config.yaml
head_dim: 64
norm_eps: 1e-05
qk_norm: true
init: "orth"
learning_rate: 0.00208
Each number is 128 + 32 x the weight over its row's rms, rounded and kept within 0 to 255. Layers, rows and columns count from 0. Numbers have three digits each. The size before them is the row's rms in percent of the matrix's.

# layer 3 MLP down (transposed), 192x128, rms 0.0673, rows 74-145, columns 0-63
110:098117105144116075106148128143117117136151116077177168231148133147110170108111148122154062108139178165184141178136113182099178116060162106150133113110163126077141089097128115111118057118159137
110:163108139127147167116149196169065121101124163142154133082177130141181114104091126135130174103171153111078123070125157149172129075105136170137125072086114160129165123113175159168146159162105144
021:111177160129127115102111126156106172117132099169157150171168091182156085115177197092148101130173170155100166120151071125141114095188156150181127113135179125169115105166107095150150150073117104
072:156188116101161118106159124201174083156163182135153124114127136156130149150114091178149111118136132212121134178107135099097183110139110102102141149120139144136073155178187146116131153129132088
150:171147114144133107114094143088131144164167126128154085122115128148159116109141142095094122159146118115122166052096111088097105109108155101086103155148046155163076109174108110137151091073128114
140:156116148070109155077107094110130121131060167126130097115128211159147120090109152086160126109093164142115142174215095145077162114112146179158162108112178118183125101081068107114150143141091151
112:112143142192118076090124164123127163119124095148141119169127170159154126173098087158104126243091138160114128116127074094086172121072114137137100125128158085097193101064154127135094196117147143
018:094103130099086089144118095152137134165124122136105127134132178072120139151085152097156051150165151190093109161115175152110124148137160130137198152129111087098125100096121173061151080106130094
119:168170111130061116108131118132150181083127151109123083113117117151093115106081094155063126072126170213097131154176152096142199135156114128148109177056138123106106095145126126059119125166134125
140:104100101122156149148093123130110101141099125132106139138111164091136083103174105122154152086117096064151122123164097106143102106066133189099144124192126144141114148130135135155110177072124139
140:176141085162126123114194158129134128125129158134149132144089096105203147131115102104130139112128134074091127089106090142127060073129096146156116132142072111107191197129121134066103097100103080
089:182059112102140170127206095145089139125157126161127184115137040091131134125097134138105135054104204093135082098186087130153105099166143174147090147119083147150084102116148118148147143114157087
084:139110120095112172098140091089120174133137110148145112167131117122128115091113129126130121124076107189100085124109135123096125161179111101104148117097158146109117155119086148075149167164109054
015:129155148132127155146119092098160183147114138097146136092123039112072152156152165130110190162162157108133083100146074133091070141094111151127161139116134094091122142122140167157098079094102100
120:104059104109082176118151142101126140175128097116172068128107086113097149164141183181116112083105153113118085139149150138096140150120127122171094167086163095080137135116083073045070119097138129
122:123108139094166125118123115137149136181113104058120088107135157148131080144101120114091147120128111111103149082110107112135146100154116067070103107125154145140144167120151225108086082154149087
092:169152189111095121103160080124148206108127081167131085101122063185152113154160165126145123055124131057098117138115143125155111117215109128112144136086108109119112111136142116120143128183123154
113:083096119109126138075127146153082125091097158167161107147200181149164076176126095123106156093127150114105157109121098115126185130129139131154132097134130100085175133137164088109130206144141140
072:069097121110062153123187108138098098131130094093070148104148064074103164157127107166161145057077134059104116058105168157172126138097134126115122147134135095109111108178144114132104066138132114
140:204080141086098111127139174154148142104161105087130169096133078144151089163130171118177082089137116045105138107105160170110117169106123118121163181132115166158126143168156145178167097122137082
122:108127145128161130186149111156110113095161089125167116206200092146159108165116079083134108154133194080143138133169154100106082138129115143133102147158154131184159166125097153116132107114053121
014:123103110137128092100112094051136167123173161096101077176142094116076161113050118086112137212089107112114109109145113138148143135088105143159153110177149132146118142155092131132132164113157123
077:120100134115143151168099098108140122117108138137098163186146090115188160209136059073160135120126108091161127166096147130123127189170155105126107085079140104120141122130112130102177183164162102
126:155177131120169131073082067082141073155089108160164043106143145114105106163145161109101196133116178160149106088124134095111172125155128129131169093147131137108122140126127163118115129141156141
128:158106125112127146128153150081145163149197164159153115159085098083153080155083138138135150126150138120212158177171164167118105172153158063140152121088143119137117141116105177093126246118120133
015:082122137161112100098164094134122063115125115161109100157161184132130147211164105126143092179073103089156165156054165173137114116077198135115144159093121178105116166111176158163154156063102056
081:147135144091162096123127097149123138107078130093158149127164139112153135087166151157119172106111094123163099173074094177123123112130124107144162155184138142079094090142119148079119038163119142
124:169129099129180162155072116103171142151100126125113066042121157139139075140137110094133162225175096111083128136153080121156103185136153185122143126145146138179086133133110109113134078170149086
128:046155155085153091110147135073141136088158141113123102122104187113193111083192169127121142244100131132104174099147121142130133110122097136127131144106089141114154135143148102124158136126175174
021:153054170152110131149135165101083174151111158070105184107160167091116078105131101094141099161074158194119144165195116153124156167119117142104113121097150135140062163151142160160151156131130173
147:173131115142115104141174066090016105139148108133133136116160133175126166144145068103151095149190105201167116102170116096137073115123094101157122138139162097120137135182150106142121131179129112
131:119080147123173112092152106110115109118107140191169152166104143129146135078108175115127096170119087090174122137144135172109108116132114143169126069129134086135176194192139107208168138143137149
046:081145137084145139147139109126144114091137106149103117133092082123144107169142122104123154121206130156127130133142150131124121133117101226099122134171118175172127141147102115080128221079058075
102:148098137137124148156141138143103075190100145171185118129128101126085088137167105060145094144102098193129126102090093098064174134135150098094131145083174119165065151094125111146175201108134164
133:169112195166067102126112149128115098146118129108147153145104157164128083068091105171129165189092092173184085165090080089142212110169130115122122111099121132091088100159136083109112094159082171
144:161131115128144119135137123145104105111132107127108105164133114109233111091103195155157116002149112096121083144130121144139052131134140068142147098138097164047136087115132133111152092160086075
092:113127097156130110112162176166161125073128091121103093113136140153098105166123165110096105141076151179102191105128095101150130121164101078150125095140136165120066120107110142103133255166160137
110:115144076157141130165107091122105144129105122114091099045145216126131104125123143133111141204153125114135133087135101103134112110136160151080124127151104126180087096135162123113136117045151136
113:195129145088139152106146126124164143169147122196131112144141081179140152181134122101152146085142134167178163125136144102071072090126152127117184094125139128108090115122156085134122210144139147
084:149136109080155119166092132194109133106104122079147168103145158129142178071120143105147112100178099107152164123121118104188095074114095081124096148174043129109127118150154069200115180095098135
073:150121144119128134176100151138135225106170123180110111143137102135088092150137160148142091084111105062083082127111127134107116139141134164163073140133139142140155058128145136114094117125159155
020:139118143130110150102107114081119189124179145119065135160096153138185143130126175138057139150099152104152171163141094071148147155125089164134136190094144109111102067163062076076154068130118120
104:166137131147101138159144155136132125089151154092120106110104203107090132113159117112122158046127170212133149148093167163056096086099118132170149108146122120132129166104105137165133255131171140
132:060104156125066163113074103107137153152068076153127165090177133126147153080168129136147091168156061131196092102120072141160118123109144160080113086115139137107113048136048145160119167175109173
129:150222130153113080118192157090084149118098111141091153135141130115120111155118097123143150178116175087128188129158114104126150085127087197164187112134138109086155116097122152159151199160123170
017:143146101102114125113101128128195101121153191091128147151116077106115100166158145112169133094127104159098108109148121165122158147126127133105080108122102083185126129120136090175152146166106125
017:184130181088131119129129098122185131126068143125174157146136121098137147141162146121152125182127128139152151173103093169152087083119125155120120182100119160150136113127028121106150121127197120
135:106140148090166170151091081056122120138143179186169134150131140091164089186095160087185103115130115126197205101187120130120134174154094153176132121137054145119120154113081073143162106109084140
024:095099141101075168087201153167175088139137161133160149101119084177174081120104134126169187166127095117097153106094128142060136099157136166200119122161108096129120101144143069088096159150143133
099:118063079113131185082149107123105122132157169147152145122088119152089123130108095114173133038146122092097094094093129138124085120047121097123173130122077197128137081117152134122136065144117151
088:129133144116150137139159150135128103111132167106140145152190137129142120079142087192125168168113117189142131167116076142117152117102151126135114178165113140113117157129104131112161255086128136
017:174074134116139110184145202147132122126139094129077154151113102165083125148127125120178102081142155148106171139127198061117123159146165107161168130134143107124162109094159099105138141173189113
065:154107157159138145108121160141164158128163152156172116177131115112080102134113123095142136162154138114124152138155092158090140060133169149156142125148111159157117157103131144141175255136135124
140:130108147112149141135149100180162118157139133144068195159054140170112154059085163095166111169157141097124064104142117156059145114139107062092059105116200127138195100114155116082161131122115136
015:219193128076143137102146122155134132056133134104109107085097068095126089146166178150137151079184084070092104112164173123136083145113075054084124132100126147147118144142168095142054108129104123
119:108123123144132111097126173154113109091151102094148148097196117126131180142136139121121096116148130120123138152131115150124156174109078113162105132142107130120180140132103097135123162098133138
111:074158139075123092091120054137136073126127099079101142099090092109110147143145130135111145117176151142132088125132137129121151096112151168080103108142217091138161091103115118157116074109138148
108:157105098139119128149114122184112168167159107123119115160083128155127148122132109119142108054113079148114086168073053211156153143113180084175070104124081115103128115128131119125068077132097097
022:102105130135117139112198186136120100162136134148093133115155172147140150145138119135120156103101088184094080173099154153161131128168145090165132137152112085164071071172143137155104171104117163
026:166086123132198143126138111154106141080085142153137143117132147145143175110164147045156141156133178092159180106129138132184171107132115097133117119119144149127115158125025124137101125114094177
014:100131149178102149077171109129094144124145097136077181083127142098095162123076177133103147177132150061119153148097170134111085067126138090152113106123105141120130088137086183115138149122144119
016:107096118067162150168105128083103060127138070134110106114157162132110103102146138127150118122126135077083092152131134120084149125159111095148172144091145120168164108105131080102133170134100068
121:156107076140144116137127113112180145120068121169120113198131120163136065111090122124093134141160106106106081040099107121064144112133124109113116145165207155078166113147126147149149112104142100
126:123142084120140127097066114117113165086091133110145038131218155098147135166155108098093124165101128138155095125147095141170118140145131133135175133133080130184087092103111136142091123156167152
102:130148148138172164169128135166131135122154148136086132044034143158125126080113087130096090049132089151160098087082122100083106123138134117081130145151136138126107142132136187149105081130101132
120:175112111117158131166134146121089149091113081121138142137081090131142087127126127090146117068152207112146105167139122174111094181120150096160113139145130099181118130094123171094099047109112127
021:056114139131103164151180156097152094112139091115119122102080081081111110166126111112133090217076165175149105118106114143149127139156118130096138150124195090158122130205133133129163126160086091
113:069091157145142061101128160151136141139120139084120130158070106122125086148085161146107129218138147149132138196106054120101184125145129126165134129111161144140123110109150125130142255125148148
130:094136188091144102190134135156164166105172165143153164118081180114147103148120112116094153139170096071160109098125147127131128093096177111049129075126083100140164137140173119187177091133126137
119:175163139130174106122077161147134132111137084131161140128115168120117069099109102098103105170086095110127128104147125111143221140111137109183138107126113134116146190092134135086154098099138161
104:146094106117108149147129142108153138189106117097066165097151135087124172154125130141094128113133124123160106148110192126065104113065101132119128167099082137124086128091109118094117207134045129
116:064145123149181141153088045131030090086084126083147085141120137115123160116094068144069180166151148223180146099161095119123130143151146146147141093117127101146097120136154086106115072136164138
# layer 3 MLP gate, 192x128, rms 0.0554, rows 75-145, columns 0-63
108:106147103099185152132167073116056124134120140110142152094110109151164129100118090158138146156163168114191142162114110081132076117072228178080163098061116213137132156132146137139163133146122153
021:124109124181114152162194137145146165151120102098143156079144173110121156075108134103154108109124169145164108091105244102172139196099142137099147132122111123087132115119139143093146139155074120
072:112097116137147075083113109169199175159173080099109173111128111190135183083128098189098131109112176128121078116181088147105179143192121085111128127087169090153144067152130155146109127143083128
145:177116114146153105090114116108102106168119114154165073157133127096180138134147116119115139187154083133080177123100169201108148127134136075097092171138127154147150128115165085122097117113099119
138:130127180066148153134134078143183087146097092106122158141087106100152162073094129099144116149119156131073046123167078154109134171117160114208058096112081110142132116104073112118088149128070167
101:072073103130092148132117123188111130153080173075100121131151111088136143121142160065178159117137087120123090172156117145138108152164076091109149133130167139108122138163097224125151100119121094
021:100088126184108101124131110183183118100151157124150080144120128083154077125130114086100141104137096168109132128126119097075109128099165060112133186117137085110180116149140149149113095148184196
116:105113135125123101100135118174107088102120107126053133132110129130159159122073140167095148142101138131130146165083200114099106136150175168121128169107111178109148075167144153108128125081109117
141:080184118121107057146173094138159133100171174158140159083163088158119163120105097158153121109123147150155132144122149155139158129178131133177128145126112145085080078161146133107145069157153132
176:106121084122132128101181148145127152102088182144128122128066124093186178087133114118144177155120092104126138107078114130128111067131071127139086127134093075135178160136126143088106081088114085
082:098140117114095094181190108180083133110171152186111141146130076076106123098176124083110160150127148122168124094157081143114169161122204163111207141120118110101122145190147192115090110136130080
078:086127136174128104121135159146187145148160129142087140075108124098097182130162149128109163127144151178089112121119142136170130186186090111165164095115164122134164119090110127119127111144162113
014:105083108114071105107159186114129148171130098193154104088122170134105165102112126154085174134174158135139167128177130168117140118146123002132135162084123082089109113146118153147143135117139075
115:140181119079152097172101074149144125133120082074117109190157137124095110105142118160147119153109156115160131118077081102077055154123133154144142150084102120103088078083128144089132145118134119
121:105115095171070086130094072119110119091160159185145127111138148051118141117161183124120116130192130109127139157132133100148130136145169119098091192171145141129094145100104079160150121113141173
084:162117146109143156081112120185157106130184151146112173088094135140138181117174155148185120137087131119097180152156173135117099144114087211123059168137222149179125119110131127138096136105144105
109:101142140137131120154105108097162124160080159113102145101106113107127169078127164107162111156111103121159104096126128113090136149079091163118092130122088146113053130087083109134102145185101173
074:085150135087084160141141131136121148134109185141111108057125097159085135148090144124155089106160181120123113142124126185149141154150106099087118107140175071069113135121130164126090112118120129
167:154087156117119092107153162153144165119136103092103162152123110151114108148139194142167075158153102081093134141095101142057140198121108123083180162099146149141105142177149204160168120092187129
120:134156201129145134138183118106136142113175106111137203170081103097161104126116103168119144128169201100177160077176151116114065145145132117135133139151159111171122187149158181093158088135134068
013:133123128102134156067153138084108115122116116129124184132131154143139142118150159111150100102135087128096137161104255139072151149064109131166093142130103124104099113138196118099125139088164085
074:081146104064171151147097100142098079165086109120131128140122128128128104147110101123128125143080153070131145193117141193160104154067147160120123095125095132140119126142101131110105110102128201
119:126094061133092096060180185141145159116168139191137077138123093098101113108129112082129093175160138087139152137104167085117158126101107168072196180129134082125113120140107183146095125082149101
126:124115111198110140088074096084122112109098081173162084147117121115121113151109101120173095160200130137105147134102164164215155197136148125041146124117092108119112131186098161155131122146100203
016:132045120139122111154154112075127154110128089136135166166105131175098079138157098094137080191098145145048112149123003114085137123054183112163128127184103173130134119102079133140109142114107119
078:143161143117146134141132131067121123164134089161146097118120122077152142103145148158122116132094054136074112126098038129149139126032140109121086116098116152154068149138110081130154154149184127
120:141141177081202183134071131072128181142182117121116154095066116160146136125163121111102164152130132138123155166138141180166115101116143204185076106127137084143068097097124183137112110117123145
145:133122125150149175159145146101129134145041161151099085133131105120083144102133134153152127123100162089105089105083126091124158154051119147132117170183096044086096083136126125109107131165136108
022:096179138110164122155069149091145122158211127173092158180120148139155194130123148096096155114108030134135138120089158125121118125141180083155122084134120063185159147088123089166166157118150084
180:112072086101102147090091138140115143052169122124077154116122120154149160155190065140157133106140099173093121110188144141115103136101142129112093116141135173175136123137195153147094147168125125
144:072138134111095175157083221151103148139146106080085136097165109087074124148161075109146185107145151148121129119121137079109132128139125128072135185108126179105057076080147129091109073062100127
045:106124135126123127108151143159176220151168136132087147187116117111136174121123115198112107097114116040143114106183086119051125118117125123120170110166136130093086092146126167132130150166209126
096:083105089122086150096082094141119121124128221187120112143132108110122115140109174088154099118121124094095102211152205139113131136177111141088150179104121132100055134138107226113065141125131112
143:049089089133150125099139103139159173088152101127122145116088093126151181184090147063097048118178144114093149158127148130111103081169098138083077188138115159115149127141136187113128157088153090
168:153129166098193152139132141101074107062093091139068135185101144161190103080133169105151119105161120116102117155110123172127066119115096118112120112108106165078129121161178169089122095127071117
087:141123176107126108162093121071192185134125078155133125115104179103164177079144074098129095117118095151142071101128062146144151109098119103184093134104123099153106154195131113107152158154145113
110:111134072186145123134140150125116133135177060121126071111163174083160138112054129141070148132130116123100120090148065083130157098100156076076106143120104114127122124138133114120114102099106137
118:132111126139095174146098112088113128135103089160129117140118084182087197119131126067153174224165089117121095207100177131159108160065172103122157119122143196117077174195131128168095157084105123
079:160134125108142151158142103139149096126108115101150108091151186164077168102165162110145131182144175166120183135079080084158141126110129072168069194141125085128149131088134077138110092107119154
068:055144116112120112151100103135115173200157087128106110108123075074096181116130125147128116091091151053130136152122145087137127118158172162144094122114119060148093085144155073161088121156128127
023:136111078109138115087166105130137147085104167105099174140148207148127169112104139135083101080115106135101113111116190088108167153092126088086089126147110104104115095139165114109129165139112113
100:083104079114111149121165120157112137122177166112134094123102210127109136108150190104113215128128153153107094157082126139075123093062166130133128106156133104144136161080115185140141127092168144
130:153118087125166117145153156127102106127127175108119149121135170117108153171078115162103153171074224109073123159119155121131145105156112124166117160139042125159164154102217126118114089074121114
130:111162133142166073124128178138108185146102103158103124146066180171098084139078116163173131180155098110103181150150107117148185106116171166114168082132116116107151120159116145169168134152134150
016:130066109099137145064109114087169179126106090156127140215119167141125213112131111193127098156092165144141140100168187114099122128084149030145128143095160152055119127110107139074106129144101102
019:131119146171145126123064068121115139120107088127140153129126075139104137119128092152137165144123193118143141132151181153115114135195077247071127161119125168137157101159152130123103149171126135
141:104108120180157078146166128196097112163100132162113097134064147110100132079107187128076135157191108120120094112123138077131135117174193103056108157129146132124140142150121118105123097147164142
026:132153178108149105184127145104130148135129129086104192154092113187145058115113151085087099146108098131119131133115171125105088150139093225136140061172202176110160129136124125125087147094126076
097:150161105123132149121091121128166129138134135161123145176129211118124139113152127169085123162106122145117126136087084119122071167156184141136066145109148152115094135106081076098105123109084135
073:116143183141162176140131150149155120159151106174125142134071105088115156124128118089093134165119112144108121123105064176153122190084184153096110120114105197143104197173088154149144120113132132
020:113141138136136122136071166136133150123176157162130141164127138122102141130148114150120122152116135139100168081153143101144113123136084142154097114122148120127111161110147118079111169138120101
062:114113124073138159180076149110129126119082131162133067101116193133135098118137149058089163128092105193147168113138110100126075154077164102182112166169178055088147138154146138096131060070159104
134:100165153181093133091109158068141139104129119119168072097127103061171169126162036123134127098117081132149175160088140120156100125096136187154143174163118119133118106102148133148088073091167125
013:129081113091155122079247138140143152108153151142137084118104110074109158104140142102163105108159149076144180143182169123116108131149096122133131092133195170129129129110100138182145089110128129
114:123118110149117152054107149091107159146095107196179093154170082140097158124136105066101086135145137107058100146089087097126134167118148134176067132101130103101167150113079108169124137125141161
103:092106128076143145168147097183092116176171134105083176124158141162094124147096128158106150113099115117152131163156111172134156113166133176114133118154144083165154108123116195136164074086139174
102:054156126104135112133092121141133133119075165111086212129185118089116126116117056131125133110159101076103175173167134089132081099108106174146102116125117134138086098138075152094186141123143158
027:073153095106134169156147103172098122055083162133096090072149128189108090111058133050100144166136110136145102110087149127201102144099167116121124144201128152106135166095120150117107140129088074
032:116121106159126132107156128156152148143184178164114062199133144096152183114113145132100096077121105129139122076158235095058153131173155124110102148151094148084118121124146161125146158160123153
018:162158147146145102156059122142132106118141098119120119127143178162125087118083128165139101156106118133135129140114164130142143106133145209115129138125096157139122128107131094143122134107184091
019:155135108144151111127108131178133108173120164176125123171101173159124109145095109229144101157153131097094149155143096139153121145124130122129127105119085153124092137110132138177090105119136153
115:121124181131126146138114109107114096163171108118122105135063118054131143120184141129164105152134136129122155223177112122142126138071191089113091131065050120162160132096142154137116112146078129
119:084153091248130093108114143132135194115103186095144099107192120119100166120147099094132115105096149113181158097136134130117089158154092165123172156104127140159110097108114141108095097075179138
096:148123137081104157154165094159132088098179118125107119135134115130139119104091121095057090151120192135228123160112151132107059117133128127109107176085136143099156116085149139131101113108134145
114:103155139125141111165123159106071121104136078094139108107068143120143081093142138112179099119158142091122094121079117176117133147064187136159104159154095152104077150130202141127131083114136137
022:152138125131154065177133056152100102137126074117156121082121130135149159129155138161107164165134121147109205184084209139145171119118109205143127121169117098168133100110123095117102131103133170
109:104142161133102190120086173135114152118063130194138123086184107095136183109132124111092148171178128060102097082088190090111091113129158110154066171153135109070126089141126147192149085115071101
133:147152123138113144098131109149062084149102104115140036154173100111150133137158151150186166157092180107120170166086114085163148197151126119132124207128150128119090164084151151128086122124143127
113:145140149141130131153133075132129064162156088077155135114103167135145111106094151160102132109172130159166138155147097186106132092109134110128158115154120073124098150127102097103165157086097184
100:077137110078112125141107119107115120127072089133141114126088138093102155087135151122167084119091146111119134072138138147119138146126136119087179104097155149131082113179129118137125170099102101
108:138086111137129085143116151166098171084101168114091184112111118178119132123159134176122140173153077135085133122117140135070102118073081151088168128068163117153205146130115139154138099072168106
# layer 3 MLP up, 192x128, rms 0.0543, rows 75-145, columns 0-63
108:108114117176122127107193156105117125110139146134145080098135157106168162063115117132142136107152063153142140079155167087154151096162122094076136156143176176103148045150150108168125096148126150
023:156200133145128099141197108153102138084141141126148138191147110118153129123112166177074111146110119151126153113123135104072110132092207100085137126141162120119146134119139099173132187144114099
071:094115133113125094147060129214085106146142084134122097181183103153122140113135186079125147153162066115068142160136136121169129093146135137080082139125113144135106063127130089118136078168061125
146:192091037083173152149082060201148084109105144123120120117156157135094130097189139171118112170138080117095101173113190149121101093086153190144142117104100093128147121145123131112102083151093128
139:123086137079189095109103147172181103126100141081115104119089122128144096118173202166119118109150166144109099125138092124052104178143145125137165106103168090122140134127095111134174122159151122
103:204103119184149085128094151147153127115129097127151100130100141173148168141130146118104112168089127156134112145132099114139116139132139099108077082169102128154150152082128073123098146091122127
020:124116147129145133146070122169176114182168042094136186178130084126124182144123146120136161126110113147157162162167092157069107190106178167160174084136135059132098140130165140108123115094138186
122:069139132086083104122112132182174130138147150129099095114131116152126141130092111208092158136088201172098127165152128097089187109139177153147137160104119101137111079136114136076114155148140156
140:179057073142146190157134121182144115164131162144162096116174148138097057127141145100145100085188111110073087105108103101158110094122144099094076159157122131147151128144154113163132170117166094
171:107133068106147168073170186167131138112114171130120153157065115092168135137085106145141163142131110108153151106093105126097107078134086146136067136136083102138191156166125140061139084072110106
083:145137096124112110136179135149136155137132090127104225079153041106109107114115146146126136145143191069210116095135053141145137150186127220131116143106111121102134102162123123162103122131149084
080:119144135089119112115174089147101057141103114097115140133173097133140112116126140069077144155128132068194141208139123158163102121101076112115120157120091099133119114110109148141108118119126139
018:124112131130130103129147139101132178136122135130096095171116135059118138121170143125105148128118064094076080089148089135142140099151177040112154119121081119139126151133136129106131146185156159
111:137116198079167139153113176152174151141107111101068211144115185156142115112131034098133146151089165142154117149113149086120119126092143149142177074089151168170128145098139169086146126205113141
121:108122193059120115145151118093190109142139126098066130146132079134142137174162111133124151096061172161161144161139138232132128131109128103122197115083148117142148099121144157105185169193115150
084:166096102156112133106111155148132157083114151150091117124131196143052129133133161095174152123102148101136111128117146122128127168127117178052127143205171197145163101086093132157105126128132067
105:188081195115122110100073116127119098127087133132120156132129209086161136156127156152088138128105089154112143116112132121148112130137115086080160211123169189131198150154154099160166145124154137
076:110127081083097102177135097139122109123096152143128090118148118160077071141136135065156110137153105107109100097093171139113161157142145151106121175128155137071152130141139182135103115131168101
166:138100145075106060107118174150158161141116101084103157129116115140126091112135164120157091142137076065079135137097134134059117146081143109100172160145155190146120163182158208176163113079188133
120:132114093142145169166118117083102159114080121135141056160126139095116119077149168112196106129137149121102088107070136144070156135157131163146062132152106091106111100147133123114047125145097123
016:108164108081115133118122170179156103079133144139129187191144095104117087140112121139115099154147137136110125144154028147131154122069152033127103103122101114148108150081119142134133092147140077
074:126118133170142125137122119093098135152071116160127112191145114187130128130139093126104170116098047108155148137131130127126141104064129117114141075129216142116129164196152088100158107139148128
123:112089134117190162127112096141183089139123098118127132098115123174100100137187117062105151110067181165145167118133114099161150116091138113142193124060135191197104183105091129095095143118137136
124:104126088115087118067147127096109197132172123137139081177153131119158117149126113104126157084143121106087077172112146076126172152169145112083147145102084118138115117132109160137091134107117138
016:065141115177116160108126148126144206061112149123116099128155192144099109135121129125130158090114140157167122125148182128137136070153125147096108140128151158111120114094161165106161092208106122
080:097159080176133112124159163120098162098181096129174100131156090095132145126091095129203158112144117150105146043121174117141159097121053111112120091133128065073142128139125099077089158124078055
116:084108071116118125083165137101088135095124162136148104098156083094160148132141102160122149124179121120140120099108098182087142108143086125095131131172099093207078127198103092183149143133184127
140:132130141119084078108141097109096129103196104140169131095138131113158141142098148121050148125166103149149162164103165151120103064202084163133145110113163191175140145124165058190154103097173159
028:140164103109115096129114087134125130122105151117134060206141138139178117142107134146109137119128100122094101107117105126140114158110211087109127115128096117098120171119144155126096119139079123
166:148107157117142084155170090084055143155134121118125121120139115159107171101157074135148139137184101208149134117140105064141099126167115094173105139108175100130152155187150102127132093191100129
144:180095132177141051094200066145144081135112154179191115159128127124164115121108197125118063145123091125137120131107146175139147134123083131186130071166111095171175153200116142195162190168143121
050:105147085130094122097231133134104138154117125131159092189103200052169139131109147123147137098178076134107097117161105131134143121088202078113101147155137073117107142175144115151154162133101156
098:102111107162157136096241160100103090106093081159179114134081109100168129138151118122130141150091052164193167084093143116171145097050109122142171103116108094164145109124214087174080151108111111
138:153155180122109126170108122122114070128077100106132113120104184137149109054140133197130167152077136180159050102122077111154168119102147117164111101102104075158085115157100066127086119177082148
170:151152164136170122132162158115098128098133069143067114181104148062197111131089185129166130090168127133115120203098099148154080120125125128139138097128112176070141052124136185089125145153070112
092:161093120153128176142080096128129140148143170136131136124169201127152077114122121065153096143139076131158141119110120139142153117149126119091160167139185151113169153150163097116149067169102134
106:069113104090137068105133119132119173136092159166122131083137131084141116106164098155119189136158072069073138150108170136135143102170099112127094030111126063151103108198160116129137094094181175
118:161121150110168155146089121095160166143154107217105108140089065119119154155123107105146145177135168113117147150103134043105052180135117078145166086051160168111136118159138112156042140062136122
080:118117079211145108106160121082113121066114090163163065088155117142118151117183122125090123169154126162120153164100079129120102105157109177080155127149159165121152083144152135157138144148124176
071:083142180115092133083168116128123168130151175122102142097156123150090114094134129138132111116146149102071061105107133185100103161166133176151095106163080136091127102131167125116106133172157146
023:105161090116115095091081122079158147159157135151128128140093121078124146125173096120113059104099081114119151112127187105052197106081087219172137094087155098165122091128118147158124119114229156
099:108133113127098123150135135159073150097124141112097082103112203120120136103168173086118168107121161126061109142109149189100077114115162085091140126160093132094117153127118159152167130086154153
128:096121184110110127100102113132161148137125067099132130104158097126123092114177142119146117098169081139137110104130083123120148166118141134102106083074178097081098098153048106129175177196147136
133:099156123149166079121138150100119183115091154183073135136071132140074093139075144147133137165138103112073182142141124130163156104114155163109173079145114121113153112160109161133113098164134135
019:122147132157134112106188133145157165161130174096124136143136125109162101133088129115176144148110094158146113124115063156175096148097092082125157115139068085087120148148184090127155103104089112
017:182120151134134127173043136131138125125161049141140177132142194114137063129113105128114149093142106125141127140177207153171126137118173139128167167053130153181112091160130145112129097122134090
133:155141159061125151143135084141144112139192177139132175104121133049162112144157128137179089149103161130161146179154197098106135139130075158193072168158116093126103110025101062137130112102105145
027:135183143124178101143138164097182126115117137108113145154111115117140109111144103138154130090112123169116159140105171128168141126091131240151144057139172109173141100102090096124109115119157182
096:190140083193143098090125091146076085082146084149124082138160151120137127127119113156124147175120167133109135138132131132206166067126138151108100154111085113101180133120132121163153141139040114
074:084198157103125130102086147170137133121106133134122172077139170098089146090118080141130097127108093162135125097138109120160117161170104150161150110111130167121093126142075163105110073130161078
019:098127097143162103102162124154121125137120170168095122130138225126150150129122136123099068126145126106114091103138075113117154148120079095120099124112172130086090107112083138126151106153031165
061:208120112105149132166120124089168077128146095137159107171080121132128120111169138188117123149124135152120147127145091119115112114000182111184107123110079118174156165145114098111142148073096118
132:150108174114080122113155070113196163096086107174122148087064129132125118117097100125184137076145149063146120064185099087112142135106143087146134103094146129095123153159206168087127160151121108
015:096149096135115125084126115105148191166128144133126155067113092155106096123151155064175125120125090084112088108100235109118117108103124242148112131119190138125097124180115127148103153110172181
115:126090114139120097069209142191155144127133115057125137064154102129080143181151125136122128097135096091168125163166138073124118121178095135075142140184120065137104119158079164091135114105186076
102:111084064115121158153098116182115094118108099125156137099138144141113096180084168113084100168166153157122127180121137110093128147123192102157112113141230092161124117127148127196098124122042107
106:186088155124114144121040088170135152166124143139111128142137132153122163119107100125144138130127115113095097132098040125116106131087234035162108141062065117123120166079098108141103136170100082
027:136117174090091131130206158090175139149141134140094126136140062086128131128142103106099118082136150131104126149105179095165130073173102035077134088143163112108116163088110175153142147137191153
034:130143118123183101107127114141113168140161163148113188130111156146130128132132121154149115136099127108145167110127015141146121162121122229152153140148123109173135137110108126125109121137187130
018:163159157088154153123099113141118120112125107116159090173119113139150152167129125157090120154153141111188153175159130147121102159141095123113169108139127119115187134103132065148154112131081123
020:142121172098129089177184139107139115155138106146122131091088105124124118119170127162153093126133123138154162118085105111157130127154132145159153119085133109131124143144143131122140146096161118
117:154084170110050101071152159127167151105088131117093103141151149093158138143194120073117144118196099167142136140084107084120155093160134107150169113123201121112150076118132156153165188121171072
122:083115124116140141138110136158087177113145133143148079142153078108113142132154114115142150146123082140141106164112125112119115178148141156148131097103109123131061103135103168120115114087199156
095:126144136179074131125108092129093103083150134167114110113109081068124080120102113136120172187113169134116165134168125122154152086126116185090154116158139149107135035123167150135173117143117125
116:084081209122199147170132150155107123082172109102156171129120102122127080150138170076139112102148203134145087118122136152108111167163112122141156135104137106132082159141110192062101104098108148
022:139120167134139143097103145151112124120174116159122118175109134101132183108082091162139128113117130108131077143180101105118101149156166103125102109101070105096093131126122087131150150082136084
106:124073107150104077099161122108138158117141123083146069132080105099127105169176118175126114104115088099164172169151142080097168112176142158126169069134180142155108130108123093161081150129124188
130:166128145116087086144125103093147106088062159173158126135099156094161134106148130119104153144111104122183131074118157132088081099143137055167124098084077196144102118195122158144108176143115037
114:086070134110050129124146111096113138119095152163127064157169117061154184119198138120167147150159142114131101158102152106163141098161102109099096181146145115121114076193138118150097116165082089
105:126164142162133156125134136109116100132093133072078180192127131169060145131140113121129151103133132100093077142120159101093116111090101160119129136090114188128084146106087153131132131127125064
103:086116163106122179168094055108067131100045101093165133135120104138107126124087083132070171145121142169153134094131064072145122114138169134171152123107099039169092164149174136112154133170158112